Each number is 128 + 32 x the weight over its row's rms, rounded and kept within 0 to 255. Layers, rows and columns count from 0. The size above them is the row's rms in percent of the matrix's.

# layer 5 MLP up, 1024x256, rms 0.0783, rows 621-647, columns 0-127
size [ 92  99  95  98 107  91  96 101 104 129 104  96  51 107 110 106  90 106  91 107 104  94 114 103 106 103 110]
[[131 187  89  78 115 135 122 129 146 169 117 116  92 131 142 104 122 108 131 137 140 158 123 130 137 159 110 137 136 104 148 138 140 178  59 113 120 138 117 147 160 231  88 172  91 100 137 128 152 111 137 155 150  92 133 164 120  91 163 146 123 141 165 161 105 137 159 141 136 175 139  88  48 139  93 195 158 103 169 109 122  77 109 120 193 111 123  63 182 166 132  87 159 162 123  98  56  90  87  96  80 108 117 141 132  88 115 147  97 122 132 104 117  96 132 100 120 124 142  96 111  47 124 143  83 115 115  96]
 [123 108 155 162 112  62 107 136 128 156 140 161 116  88 144 147 108 123 143 188 117 131 132 128 128 178 107  99  85 136 185 138  95 118  63  93 129 174 110 124 145 128 130 198  98 131 146 167 178 139 145 152 150 125 110 123 118  85 162 144 101 156 153 170 146 141 137 112 126 134 200 104  98 106 164 115 118 151 175  87 169 166 155 179 115 170 106  90 100  73  99 128 102 109 133 139 129 157 124 100 118 166 166 134 170 115 141  96 147 142  69 162 113 130  96  92  92 148 161 124 133 154 112 102 162  74  82 119]
 [156 160 110 197  84 137 136  81 199 127  60 143 147 127 131 137 157  93 111 163 148 171 127 128 117 120 153 163  85 136 133 114 145 151 122  88 109 147 124  94 146 150 171 177 162 128 108 110 144  96  97 170  89 131 126 116 151 173  99 112 105  76 109 130 130 127 152  73 135  64 130 120 102 158 133 104 134 113 120 113  51  64 141 227 124 116 105 152 111 102 132 129 172 126 103 141 126  98  99 142  68 100  84 105 164 127 129 138 147 161 149 134  67  60 155  64 179 154  58 141 178  74 140  80 127 162 116 100]
 [174 124 113 109 132 105 141 112 148 119 169  81 152 120 122 178 112 100  96 136 155 162 109 135 101 191 178 127  89 143 115 140 101 112  45  95 160 126 109 148  77 159  95 113 207 143 126 180 138 138 110 160 174 163  57 133 146  37 116 178 137  87 168 115 119 125 158 182  97 156 108 135  97 178  64 184 129 114 214 129  51 163 210 112 148 102 106 164 124 143 157 138 123 158 182 156 133 124 154 138 120 164 108 160 133 134 134 164 129 119 132 114  89 122 145  38 184  94 113 112 146  99 142 129 102 139 107 107]
 [114 138 131 160 129 155 182  82 127 108  45  79 107 154 119 120 123 144 211 175  93 191 140  90 101 145 165 135 126 117 158  99 191 131 125 137 135 202 105 135  86  62  55 107  94 109 168  75  83 107 110 113 156 133 124 112 128 102 112 115 157 141 122 160  87 193 104  91 156  82 153 104 140 117  79 118 166 106 162  86  90 101 179 162 136 102  65 125  83 109  82 169 116  96 160 173 155 163 109  99 207 158 151 118 118 148 141 116  84 122  91 127 148 178 138 131 184 131 152 118 166 195 119 134 121  92  73 151]
 [101  78 106 216 149 143  99  98 114  95 123 183 103 158 120 152  99 127 119 159  87 120 138 181 107 102 109  65 151 127  82  59 165 165 107 145 153 113  91 116 130 125 142 108  69 146 122 109  74 106 151 103 132 103 116 109 133 122  96 140 109 152 199 129 180 164 132  99 148 157 152 123 101  34 133 109 194 108 165 137  80 117  86 140 133 160 145 161  99 104  89 137 120 142 113 146 188 144  96  73  95 116 140 156 137 174 115 112 155 122 183 172 102 149 149 102 153 124 126 105 134 141 102 140 132  99  86 122]
 [189 138 140  86  92  86 144 105 155  91 156 145 140  87 136 112 109 109 127 153 110 135 120  82 107 130 160 113 136 122 148 141 114 152  86 152 146 153 105 107 120 145  85 126 129  58 119 156 128 178  65 109 114 126  55 107 122  64 190  73 162 160 118 119  51 156 135  62 150 121 125 157 111 181 120 100 119 125 146 108 111  65 102 176  93 122  89 109 150 175 126 162 112 146 123 101 131  86 121 140 199 153 149 114 153 162 130 140 118 150  87  83 111 113 147 136 140 107 149 112 101 149 120  87 161 114  90 105]
 [125 107  88 117 125 128 105 140 156 127 187 137 160 127  80 138 133 109 125 103 112 154 124  89 115 187  75 158 168  92 104 123  25 129  82 150 137 123 111 142 158  83 116 163  33 187 137 134 169 136 110 114 215 144 108 126 153  70 193 120  98 100  69 140 121 102 152 117 121 159 139 138 135 166 106 144 105 103 124 125 124 132 139 118 123 172 109 132 100  94 146 152 210 159 122 118 122 144 100 104 183 145 185 162 106  84 223 160 129 136 169 115 109 164 118 125 188 109 103 135 157  72 122  85 106 106 125 127]
 [172 116 174 135 161 116  81 111 144 163 151 118  94 140  21 199 101 114 172 128  92 128 151 156  88  80 157 115  82  71 154 148 123 151 156 138 190 134 146 138 125 141  86 188  98 140 107 155 169 126  67 105 129 116 123 133 164 164 214 113  99 199 175 128  61 162 116 111 102 150 209 145 120 109 185  90 161 122  82 162 115 106  88 190 116  64  98  94 119 156 111  92 107 137 114 165 118 116  90 134 174 144 126 109 142 107 115 113 153 117 114 123 168 121 105 110  91  94 137 116 130  93 148 157 108 107 105 131]
 [127 198 138 144 105  86  77 116 127  97 133 158 106  88 106 227 118 100  99 183 111 150 104 118 126 114 130  51 180 183  64  86 127 108 132 102 125 133 154 126 135 141 158 162  89 135  92 107  97  77 106 112 146 132 164 122 130  87 175 141 134 117 114 150 154 192 162 132 119 160 106  95 107 131 146 138 119 124 161 133  74 109 151 199 172  96 119 135 109 126 115 106 167 174 115  72 183  90  97 164  84 167 192  51 124 162 144 128 166 115 183 113 109 148 100  84 162  74  83 138 188 124 134  87 146  68 128 103]
 [147 130 115 189 125 147 137  98 119 163 148 103  81 115 155 187 121 190 143 102 113 139  77 173  54 145 151 104 166  89  87  84 119 146  75 129 148 126 137 121 165 157 147 212  83 136  46 122 111 105 130  65 195 196 142  98  99 127 197 130 136 125 138 157 140 122 135 128 182 113 131  77 116 114 121 160 117 121 149 133 116 138  91 113 155 114  98 165 150 147 113 113 132 126 148  38 125 145 143 164 176 117 183 150 131 132 112 140 176 128  99 135 139  93  77  88 132  72 116 116 112 103 140  98 159 129 157 101]
 [143 124 187  67  84 128 119 135 153 114 195 109 115 150  50 115 114 119 105 145 126 149 102 103 113 157 150 184 142 105 163 112  55 124  94 120 106 124 124  81 110 128  99 166  79 184 144 125 114 164 149 139 111 122 107 122 103  95 146 122 174 127 119 105 103 117 154  71 125 140  84 107 122 166 129 145 122 104 161 126 151 109 156 140 148 131 113  65 132 155 108  34 218 106 128 144  98 151  96  96 149 119 184  95 113  59 134 122 145 117 140  88 127 171 198  89 117 107 121 177 121 123 122 103 144 122 170 115]
 [152 159  90 179  53  91 166 113 107 121 124 150 143 133 119 160  80 171 161 139 132 111 139 121  48 169 153  94  95 125 155  57  94 138 160  97 145 144 178 146  12 155 118 160 134 106 108 126 109 147 130 114 168 114 129 218 124  86 162 147 144 151 107 144 103 147 115 127 146 104 137 109  90 148 124  94 101 124 152  67 136 107 127 105 140 126  67 102 132  79 115  91  99 112 156 128 170 196 100 115 133 152 107  81 150 118 170 158  62 152 124 126  31  81 167 114 160 101 120 108 108  97 129 103 102  75  81 113]
 [122 177 204 130  98 161 141  81 122 134 143 106  94  99 102 169 179 162 122 166 129 128 169  80 184 163 182  90 138 149  90 111 132 117 212 165  74 152 102 159 102 129  96  93 156 122  45 104  92 112 145 184 144 112 120 135 131 112 146 205 111 101 165  91 142 176 127 129 117  75 177 123  85 147  47 135 114 141 144 110 162 153 106 189 131 140 135 112 155  93 138 119  89 104 156 124  76 146 177 139 102 111  75  62 121  81 113 116  87  99 106 142 136  97  87  98 192  79 104 103 153 143 121 134 120 106 136  88]
 [128 102  85 155 144 151  80 103 150 102 121  88  72 112 159 105  88 114 141 109 135 154 139 137 113 120 116 149 130  99 127 130  80  89 145 111  86 102 208 134 117 137 121 136 118  90  69 126  36 159 126  79 114 159 107 152 140 132 144 136 141 110 142  92  95 119 124 106 140  99 158 134 131  82 121 142 106  44 112 106 138  62 113 104 118 147 120  98 171 156 102 103 215 117 105 161  60 174 100 188 142 139 127  99 115 121 121 100 105 148  71 134 131 170 130 113 195  99 119 172 138  38 132  99 133 138 121 137]
 [138 109 119 147 102 111  96 125 152 134  92  84 129  98 143 170 123 101  86 153  93 158  98  96 111 123 211  85 193 100  61  60 128 110  87 142 121 120 191 145 147  90 105 113  96 127 112 133  78 146  57 130 147  94 108 120 141  62 162 106 148 179 112 140  85 140 145 131 110 157 139 152 143 116  95 131 118  84 152 101 132  85 144 125 143 145  98 111 119 137 171  33 142 176  93 102  86 131 114  48 103 205 101  80 160  90 131 122 158 169 161 190  39 131 103  83  98 163 138 175 120 102 107 168  80 192 137  87]
 [ 98 157  87  74 119 113 129 133 102 150 138 142 153  87 119 144 110 138 116  36  97  96 139  95 125 119 131 148  91 149  73  72 103 110 179 115 146 163 107 152  89  94 142 180 114 115  85 123 124 114 131  97 162 172 113 195 136 112 163 100 124  86 134 180 118 121 144  94 138 143 124 141 146 102  84 157 111 153 186  83 113 141 126 127 130 103 131 185 117 103 121 163  77 117 134 149 180 108 153 123 109 139 195 179 175 131 161 175 128 146 185 179  81 140 107 129 140 117  72 157 131 128 165 114 126 108 149 110]
 [132  92 150 171 129 133 130 160  81 166 153 119 145  99 144 201 118 173 119 146 104 130 115 157 175 165 163 113  79 128 181 100 155 148 162 125 188  99 134 136  99 125 115  99  52  71 106 106 130 152  36 125 147 150 106 115 118 152 151  56 105 116 119 122 135 153 124 135 120 131 189 113  47 111 142  89 138 100 201 122 165  45  96 143 110 148  57 120 128 125  96 101 123 119 134 119 160 111  73 183 124 166 126  77 128 125 115 132 127 115 142 163 141  69 151  68 120 169  96 131 143 129  83 133 124 149 127 142]
 [109 119 143  40 114 124 125 133 167 105 155 143 144 150 104 160 210 161  83  81 124 162  91 123 117 116  96  81 160 112  91 157 106 151 148 100 120 107 116 106 148 138 122 126 120  71 155 158 140 120  51 150 145  99 129 163 122  61 125 155 149 148 173  78 149 182 162  88 128 130 106 112 112 156 123 173 118 147 190 124 113 111 116 131 117 184 126  93  87 166 140 113 128 164 112  65 219 159 160 129 115 113 123  98 167 144 109 125 107 181  75 170  97  75 100 102 180  64 104 135 187 124 107 151 160 165 123 118]
 [180 158 180  85 126 103 170 135 121 115 151 181 139 108  37 175 133 125 178 127 167 170 128  94 144 131 150 188 144 164  99 165 109 179  59 143 111 182 154 195 135 177 183 120 147 146  97 108 174 159 135 143 166 141  95 154  67  95 104 127  73 200 138  92  55 186 105 135  97 137 141 141  88 157 121 118 154 177 178 107  94  78 110 129 168 155 114 139 137 157 122  95 125 152 135 165 157  89 155  66 120 118 152 104 117 161 104 176 149 172 123 102 119 175 126 115 147 111 132 152 121 143  92  96 100 109 145 110]
 [129 109 108 134 106 128 162 106 120 151 129 118  70 133 168  81 121 101 120 154 161 137 140 117 133 164 127 170 183 149 159 108 137 103 107  84 141 166 170 104 111 157 152 101 124 118 130 139  87 112 116 159 112 130 111  82 154  60 183 153 129 120 151 135 116 111 119 114 122 143 146 141 110 186 151 179 118 141 138 157 108  44 184 129 148 120  76 124  84 120 134  70 161 124 119 148 113 103 115 119  93 162 149 151 124 145 151  89 107 189  67 131  98 158 148 166 150  87 153 155 106 111 112 106 132  99 111 126]
 [144 148 159 135  97 123 134 142 150 177  96 137 128 110 101  66 137 118 123 120 131  87 132 109  85 108 124 172  84 173 133 143 109 120 119 123 152 147 132 150 119  54 165 138  84 135 152 143  51 127 138 157 160 129 136  84 153 114 149 136 175 164 144 130 176  92 170 127 154 137 146 147 128 130 141 113 189 158 125  95 127 103 114 147 138 153 127 177  94 145 124  76 189 148 154 188 162  64  82 178 154 186 117  77 137 128 148 133 142 108 141 132 130 125  84  51 146 160 148 132 177 154 122  92  90 102 105 105]
 [159 148  85 126 116 139 131 138 121  83 142 139 138 134 141 112 125  88 167 101  91 182 133 116  78 153 141 176 141 104 162 162 128 104  89 127 112 167 132 191 130 126 134 143  64 176  77 123 114 109 111 165 107 120 121 159 179 108 122 105  94 165 194 158 219 190 101 120 114 153 210 134  44 137 138 117  96 122  70 125 149 149 103 120 109 109 106 105 125 176  77 167 148  87 192 160 112 130 153 111 112 162 155 121 118 112 198 158 118  96 126 142 122 187  82 124 157  85 143  82 127 113  60 134 124  88 110 125]
 [142 142  73 112  83 148 141  94 132 166 147 120 129 137  82 140 151 113  89 134 169 162 161  94  88 124 128  97 173 169 110  71  82 129 146 142  97 114 181 181  76 124 138  92 138 120  95  98 136  87 136  54 179 104 110 141 115 120 107 165 120 184 116 135  70 138 140  96  84 121 148 120  95  95  86 147 162 185 141 128 140  87 138 108 180  90 119 125 141 148 106  80 133 143 119 126  84  94 108 141  79  86 145 124 141 131 134  94 107 152 128 169 114 165 159 143 119 111 129 107 201  93  36 106 128  67 144  54]
 [147 131 131 107 146 127 131 112 136 122 135 166 164  92 100 186 131 134 187 134 109 114 129 148  98 126 143 143 149 118 128  84 128 124 137  99 118 160 169 169 123 137 131 115 112 113 108  70  96 109 147  58 149 118 129 100 124  89 119 146 148 112 112  96 150 162 161 123 122 157 209 129  66 191  60 199 194 130 123 116 140 154 153 126 175 116 134 140 110 127  95  77 125 183 121 172 120 111 164 188 123 181 124  75 123 150 166  92 121 237 117 133  88  96  96 128 122 107 148  94 146  57  89  80 132 162 176 151]
 [ 79  94 153 172 140 118  77 101 168 132 138 105 150 133 124 122 138 109 109 165 137  84 135 126 144 121 102 132 184 180 103 123  77 124 142 106 122 150 173 103 165 182 109 179  70 181 137  99  74 141 125 122 131 178 109 132 104  62 153 122 142 170 138 163 150 115 135  84 138 152 100  88 134 152 133 170 141 105 159 137  75  38 121 122 178  51 108 105 142 137 125 125 188 108 144 122 171 173 137 158 116 134 223 131 156 151 114 159  95 145 148 119 108 178  95 130 125  74 127 143 119 129  88 152 119 122 104 122]
 [142 100 141 148 121 126 149 104 144  88 162 153 101 180 100 185  85 143 150  98  55 125 127  80  95 194 107  94 152 102 142 104 130  85 137 149 103 178 133 221 175  89  88 153 111  78 142  63  82 134 111 133 122 111  39 139  79 132 115 158  92 172 156 189 187 140 122  94 130 121 161  79 108  73 132 113  96 168  98 139 122 121 115 167 161 125 133  98 205 154  91 115 134 119 149 201  81 132  78  73  96 151  82 130 172 183 134 115 125 137 146  76 117 126 164  96 132 125 107  55 219 104 136 146 122 142 155 126]]
# layer 5 MLP down (transposed), 1024x256, rms 0.0713, rows 621-647, columns 0-127
size [ 96  99  95  99 111  87  96  99  97 122 102 100  51 107 106 105  91 106  90 109 105  98 116 101 104 102 109]
[[ 80  61 115 125 145 172 109 115 155 125 123 159  72 148 124 147 128 117 101 146 139 144 109 171 157 156 117 106  90  83 163 108 140 149 119 113 112 139  71 130 159 149 111 116 157 107  92 116 162 201 139 175 181 140 119  70 143 158 106  98 111 137 180 121  74 110  61 119 135 135 129 107 113  76 164 107 146 135  84  97 176 151 103 149 112 171  99 126 125 129 104 133 144 135  79 148  75 118 115 171  49 189 141 156 168  39 152 108  93  74 152 102 156 101 125 138 122 198 137 155 174  89  93 127 180 158 157 133]
 [ 87 174 128 106 123 127  93 171 147 197 133 170 129 121 105 185 101  98 122 132 143  56 133  59 118 124  88 119 129 131  86 148 119 100 129 182 126 141 101 136 135 158  87 145 110 104 156 139 130 137  92 140  93 102 162 178 146  96  76 112  64 166 105 151  98 115  87 121  60 185  91 153  99 124 101 119 175 106  94 162  81  90 136 133 136 143 117  71 112 128 177 111 117 163 150  93 127 119 193 156  99 111 100 155 155  65 138 181 131 163 181 117  78 165 152 161 107 207 128 183 155 100 128  76 141 124 188  95]
 [156 119 146 155  75 116 124 131 125 170 128 117  90 159 109  97 136 149 145 165 168 134 132 113 106 154 150 165 125 138  97 146 132 129 131 118 130 118 123   7 234 132 122 103 148 158 160 203 109 104  86 130  12 167  90 169 120 117 129 122  93 116  66 173  87 109 174 117 138 131  93 179 130  85  76 142 117  69 144 160 132 121 102 128 109 107 100 156 103 125 161 113 128  56 106 128  64 179 110 124 128 119 124 136 148 175  94 143 166 125 139 126 126 132 160  95 128 124 161 160 104 150 155 107  77 147 124  92]
 [152  51 146 120 109 104 126 136 159 104 105 150  92  86 114 119 128 170 120 125  35 199 135 130 131 136 110 104 134 147 152 146 187 162 143  79 112  82 129 139 150 106  85  52 142 137 107 153 185 108  80 117  94 126  59 126 108  86 112 169 145 138 156 125  78  63 149 128 143  95 120 122  83 141  98 169 156 154 154 104 116 133 178  67 118 127 118 150 142 138 150 118  70  93  76  97 170 158 125 230  94 166 108  70 138 159 165 160  77 139  65  63 134 133 123 105 139 133 143 111 108  80 119 102 115 177  80 149]
 [119 118 114 140 122 135 159 175 124 179 150  73 179 153 106 166  72 130  98 153 147 173  97 103 158 114 108 141 108  73  67  90 161 108 106 107 218 137 123 134 133 201 160 117 171 133 118 125 116  96 140 142 155 174 141  61 169 107 129  54 145 106 122 153 111  94 156 133  95 123 128 104 193 191  84 107 131  97 182 170  87 129 107 112 173 126 177 193 163 163 129 152  92 161 139 156 110  92 158 143 138 144 149 185 127  91  54  71 149 112 119 127  92 131 152 133 145  94 123 184 137 136 117 147 108 136  93 117]
 [171 164 172 117  94 144 142  95 167 174 111  89 128  92 144 146 159 137 139 108 157 125 114  46 180 161 107 219 114  95 168  99 127 135 125  93  95 138 152  90  94 138 114 137 163 120 138 109 131 138 155 116 157  92 116 120 161  84 151 139 166 141 168  77  97 139 116 162 161  87 102 152  93 192 172 122 144 132 101 125 155 145 151  97 121 192 110  90 161 160 166 108 135  96 175 100 128  45 124 104 124 115 127 150 156 103 198 137 137 127 100  92 153 114  95 107 132 143 132 110 123  92  62  80 160 166 168  91]
 [172 182 133 106 102 202  73 105  47 184 170 123 154 149  91 117 110 113  72 148 133 101  88 157 148 130 139 176 168 118 104 104 109 167 119 178 155 125 139  60 154  84 134 158 136 131  96 138  58 117 130 124 100 148 114  86 150 149 115  63 115 152 124 137  75 105  90 151 105 131 117 139 222 120 142  67 157 103 160 148  99 109 148 130 166 109  69 114 134 193 157 117 117  89 124 116 144 115 117 155 138  92 112 124 107  83  77 154 108 138 119 188 173 151 155 112 104 121 132 174 120  72 151 121 128 141 186 197]
 [176 171  92 135  82 143 113 147 132 130 115 147 119 153  66 121 149 116 162 118 134 130  93 118 146 140 101 124 161 103 157 105 115  95  93 161 160 123 127 130 109 135 155 153  57 158 197 156 102 178 116  96 185 137 153 146 104 121 112 127 148 126 120 101 157  60 138  80  93 130  81 157  78  64 133 168 146 140  91 152  72 125 135  93 100  66 195 218  82  54 139  97  91 197 139 114 149  97 156 156 117 199 125 182 110  44 170 127 158 116 172 118  88 134 153 127 114  71 141 109 142 114 203 148 110 122 185 124]
 [172 110 147  88  93 102 139 123 104 109 129 139 191 175 119 111 140  85  84 126 151  74  94 139 144 132 164 162 139 105  88 106 131  91 167 100 107 122 120 152 131 105 168 151 127 135 119  60 108 122 154 163  86 150 112 101 160 134 177 120 124  97 136  97  97  76  70 102 107 172 109 143 137 166 137 125 150 159 139 142 160 112 122 135 143 119 132 177 145 131 129 165  85 166 168 102 139 127 164  83 138  75 133  85 163 139  96  77  97 181 110 123 131 167 113  72 112  99 166 161 125 136 163 120 173 159 142 131]
 [141  71 137 140  57 166 130 127 118  70  68 125  97 120 125 138 145 116 104 154 111  81 101 100 152 113  99 156  97 161 121 154 127 122 128 108 136 140  91 112 173 134 114 176 191 130 125 136 123 133 119 136 123 139 102 111 100 131 132  76 159 168 106  48 193 120  89 143 116 114 126 118 152  77 143 114 119 114 147 100  87 120 123 172  60 155 165 151 147 131 126 171 100 135 128  93 121 142 153 138 117 113 102 106 189  58 113  82  99 116  81 161 149 109 101 163 134 159 125 145  85  78 114 114 103 183  99  81]
 [116 121 145 126 133 131 121 107 147 107 150 136 121 130 162 141 165 106 103 179 127 156 114 109 140 167 101 120 125 140 171 109 131 130 163 125 132 146 176  95 127 137 133 128 123 133 167  92 139 146 118  94 115 107 155 153 125 118 136 107 193 174 137 124 108 110 160 134  72 102  94 134 130 142 160 123 190 105 166 126  85  53  97  98 103 201 192 213  99  93 138 121 109 143 125 169 138 138 154 118  90  90 129 143 167 134  91 110 107  95 117 115 119 147 190 148 106 158 179 125 118 104 207  93 106 148 125  57]
 [184 162  62 132  69 216  94  82 103 144  91 206 106 144  88 113  25 200  41 123 155  86 144 142 155  65 119 126 147 158  87 131 143 149 157  86 150 133 156  86 115 143 128 189  98  98 142 117 116 158 161  59 157 158 112 133 137 147  67  94 136 151 104 140 197 124 104 138 134 122 114 105 217 142 108 143 140  97  92 150 137 118 159 121 132 147 120 134 105 150  60 110 149 136 120 116 100 127 118  60 130 100 165 118 145 115 165 103 124 119 119 151 180 130 137  98 129 121 106  90 117  72 123  98 123  85 131 124]
 [110 128 126 118 140  59  96 127 216 171 114 150  79 140 122 145 114 160  56 121 173 140 140 130  94 110 105 114 156 145  83 103 159 167 219 148 164 108 137 120 147 134  92 133 131 160 190 142 174 101 115  75 154 136 142 108  90  81 118 141 148 112 110 121 103 157 157 133  84 175 133 108  83 137  79 118 116 151 115 112 150 180 193 165 137  98 159 149 101  95  84 108 136 122 180 125 109 163 114 166 146 123 138 158 139 104 112 129 210  56  95 142 171 111 110 115  65  98 113 115 143 105  90 107  92 141 110  91]
 [ 78  39 114  87 199 196 137 115 140  77 126 127 107 152 164  83 113 189 104 126 123 132 205 105 125 144 131 117 110 123  86  98 116 106 168 106 162 130 142 116 128 103 122 117 148 141 128 142 117 140  67 151  94 107 124  67 163 174 150 149 157  88 157 127 115 100 138 211  90  52 132 145 181 137  99  49 106 100  85 137 137 159 114 134  59 147  94 123 114 133 161 131 120  95 127 176 107 136 120 100  90 149 159  77 126 123 118  88  99  87 135 105 103 149 170 137  92 156 190 110 137 136 106 176 157  71 140 119]
 [154 134 133 134 106 155 117  80 104 109  49 126 158 125 125 121 134  95 143 130 157 134 144 177 139 108 170 153 116 140 153 148  75 123 166 138 139 198 147 122 119 129 118  87 119 176 132  87 146 127  92 105 199 142 102 136 116  85 106 176 183  99  67 125 132 175 163 143 113 124 121 140 174  82 138 127 114 111 162  90 158 151  98 179 124 201 124 151 175 104  86 152 126 117 118 166 111 127 145 134 131 117 134  63 163  98 143 141 138 167 117 114 112 178  89  56 128  66 137 134 140 147 127  81  81 145 130 127]
 [139 110 110 148 133 147 109 123 126  83 123 133  92  99  83  70 112  94  87  83 116  33  51 196 128 137 149 149 123 152  66 142 107 114 120 103 146  92  89 132 136 130 129 116 103 185 108  94 102  91 103  84 163 155 108 176 143 125 170 168 112 109  81 131 106 100 110 122 196  57  93 107  53  21 161 101 154  99 108 169 108 130 147  77 166 137 140 181 120 105 116 139 128 161 162 144 127 151 138 168 187  90  90 138 117 158  69 151 107 149 118  84 107 101 126 102 141 161 152 133 116 148 138 157 180  59 158 163]
 [152  88 150 137 147  99 154  76 128 149 119 190 131 132 139 145 175 118 119 119 119  93 108 169 172 105 134 183 134 136 138 123 189 125 106 120  91 148 109 143 143 114 122 156 138 126 207 139 148 186 126 125 125 106 118 120  69 109 140 120 120 141 171 101 162 146  85 133 138 126 153  80 145 141 150 127 138 109 121 102 168 131 141 118 136 112 201  90  92 144  99 161  89 154 147 122 141 157  97 100 105 142 211 112 163 182 150 160 131 123 174 121 187 123 103 137 172  78 138  82 120 132 115  40 141 145 130  96]
 [ 97 103 127 153 117 101 133 124 101 120 145 155 178 155 153 130  57 125 115 140 162  91 134  82 145 121 201 129 126 141 150 117 187 119  29  93 151 122 154 166 128 152 130 177 138 129 143 101  79 133  69 117 123 157 156  88 124  74 177  96  88 100 104 187 135  59 153 138 116 126 173  96 197 146  91 125 110 138 149 108 154  73 125 155 108 146  90 110 126 162 201 120  83 100 203 109  95 130 109  98  96 145  94 154  87 132  78 135 168 188 113  82 109 113 106 126 155 186 156 183 124 216 134 113 149 118 144 149]
 [112 179 144 156 120 104 107  61 101 164 154 114 173  95 110 193 139 114 151 121 151 164  71 129 141 106 170 116 144 106 174 112 144 138 114 147 171 178 100 127 108 153 128 157  93 156 198  73 142 100 119  88 156  63 118  90 140 115  78 103 143 134 179  96 102  86 134 125 178 127 141 138 115 122 109 142 163 112 139  19 115 104  95 214 170 101 146 106 132 161  99  97 119 154 165 137 106  87 116  86 131 132  93 107  89 116 133 169 130  78  93 116 121 106 137 141 164 138 150 122 157 118 122 177 110 172 154 129]
 [143 138 143 138  75 134  93 116 139 142 143  59 165 127 105  59 142 127  99  86  60 156  99 138  74 189  94 148 121 111 104 101 170  97  53 141 104 149 124 122 100 189 111 125 119 110 129 161 185 121 146 115  72  65 144 109 123 132 171  72 135 116 109  93 169 155 131  99 149 140  94  86 140 122  88 101 147  75 120  75 135  88 151 171 110 137  64 126 147 185  94 109 166 133 141 121 108 154  83 167 140 121 130 108 139  92 183 155 141 100 105 179 157 153 172 138 105 141 184 133 134 100 130 151  72 181 185 148]
 [138 116 109 120 150 115  85 153 112 102 101  85 161 125 130 129 139 104 106 152 160 148 126 136 127  79  86 177  95  98 125 209  95 122 112 118 145 165  96 163 165 117 164  72 166 142 109  67  70 123 146 137 105 124 160  98 150  82 183  73 164 135  80 110 142 136 120 143 161 159  33 132 183 118 154 139 130 172 113 173 144  79 178 155 100 223 203 201 104 169 136 157 141  98 166 120 146 118 106 173  99 131 140 189 132 174 151 162 144 149 180 113 174 133 113 113  97 107 174 129 178 138  93 160 133  83 128 103]
 [125 121 103 107 133  97 145  84 158  95 146 121 148  67 160 146  57 102 144 149 145 120 207 104 150 104 141 111 127 167 140 100 147  88 121 153  73 110 152 125 142 118  56 150 165  56 159 110  80 132 132  55 134 149  93 140  82 154 146  91 156  97 139 130 129 157 114 131  81  84 164 184  97 170  92 177  66 125 149 125 164  84 116 183 155 165 135  97 159 130 154 132 130 165 127 113 118 168 190 108 145 104  44  91 151 126 114 121  79 180 140 115 140 120 127 211 103 117  86 100  81  90 119 118 157  94 131 108]
 [109 110 138 146 126 144 120 177 159 111 128 146 121 137 189 148 192 136  85 130 102  93 139 102 127 105 141 160 143  98  97 103 147 167 168 133  90 102 135 145 125 104 180  93  97 137  42  95 171  91 192  68 131 139 149  90 182 166 111 100 166 135 117 160 138 158  90 152  76 121 151 113 130 117 124 169 135 100  88 148 180 166 143 116 151 112  94 171  94 150 112 150  95  97 123 175 163 166 117 180 133 162  64 102 169  96  44 119 153 131 129 151 137 132 131 112 171 131 158  96  94 169 154 142  99 125 112 156]
 [123 114  92 119 111 166 121  91 119 137 149 119 130 112  91 134 117 161 129 140 194 171  85 126 119 151 102 121 126 177 112 188 146 157 174 137 127 130 128  70 177 148 200 131 140 133  75 126  49  95 189 157  85 148 147 128 160 123  92 125  82  91  87 127 140 164 172 170 129 128  77 107 129 144 143 105 154  20 169 143  96 120 117 129 140  80 101 130 148  93 153 123 115 117 103  93 213 121 156 142 148  70 156 156 151 173 147 100  93 181 121 136  60  95 103 117 146  67  55 104 128 118 156 140 144 127  94 150]
 [100 115 143 129 168 138 141 120 121 144 123 205  91 125 149 131 101 151 137  94 105 133 164 120 123 116 118 149 130 145 183 143 158 141 161  81  62 181 171 147 141  93 168  73 175 112 127 139 114 140 175 115 218 148 121  90 135 144 162 134 127 116  92 124 135 133  88 148 160 106 126 114 130 125 174 142  97 145 127 149 104 144 130 116 158 102 141 176 114  73  71 112 202 132 138  81 115 114 181 180  87 140 162 113  89 199  95  92 118 147 123 116 119  82 145 125  92 101 208 148 147  65 151 127 152 117 114 108]
 [ 82 120 129 153 175 131 128 141 164 102 145 159 158 121 139 120 133 123 108 119 101  80 149 154 105 103 121  92 119 109 117 100 148 121 129 140 168 218 159  76  79 145  81  89 103 176 168 114  44 151  97 108 122 111 121 117 161 110 108 107  77 165 156  54 120 112  96 107 129 113 149  75 155  96 157 107 168 125  98  85 146 135 143 108 120 133  76 144 120  89 192 119 145 185  93 181 140 117 122 134 136 102 111 147  80  82 107 143 152 142 147 130  96 162 102 120 160 169  76 188 135 147 133 190 134 100 131 114]
 [156 113 163 132  83 125 116 128  94 107 168 154 145 141 170 150 149 105 118 108 104 169 118  79 111 131  98 132 138 121 125 166  99 135 147 127 133 100 116 157 141  87 139 148 133 137 139 106 147 144 158  92   0 144 123 173 121 151 123 120 116 122  95 151  79 146 174 128 138 109 132 114 119 135 160 127 106  85 152 157 127  97 145 184 170 138 255 169 116 117  86 103  98 106  91  95 102 119  84 169 180 150 110  96 113 137 120 175 161 153 172 147 131 136 125 116 199 184 149 141 101 147  94 114  41 178 153 111]]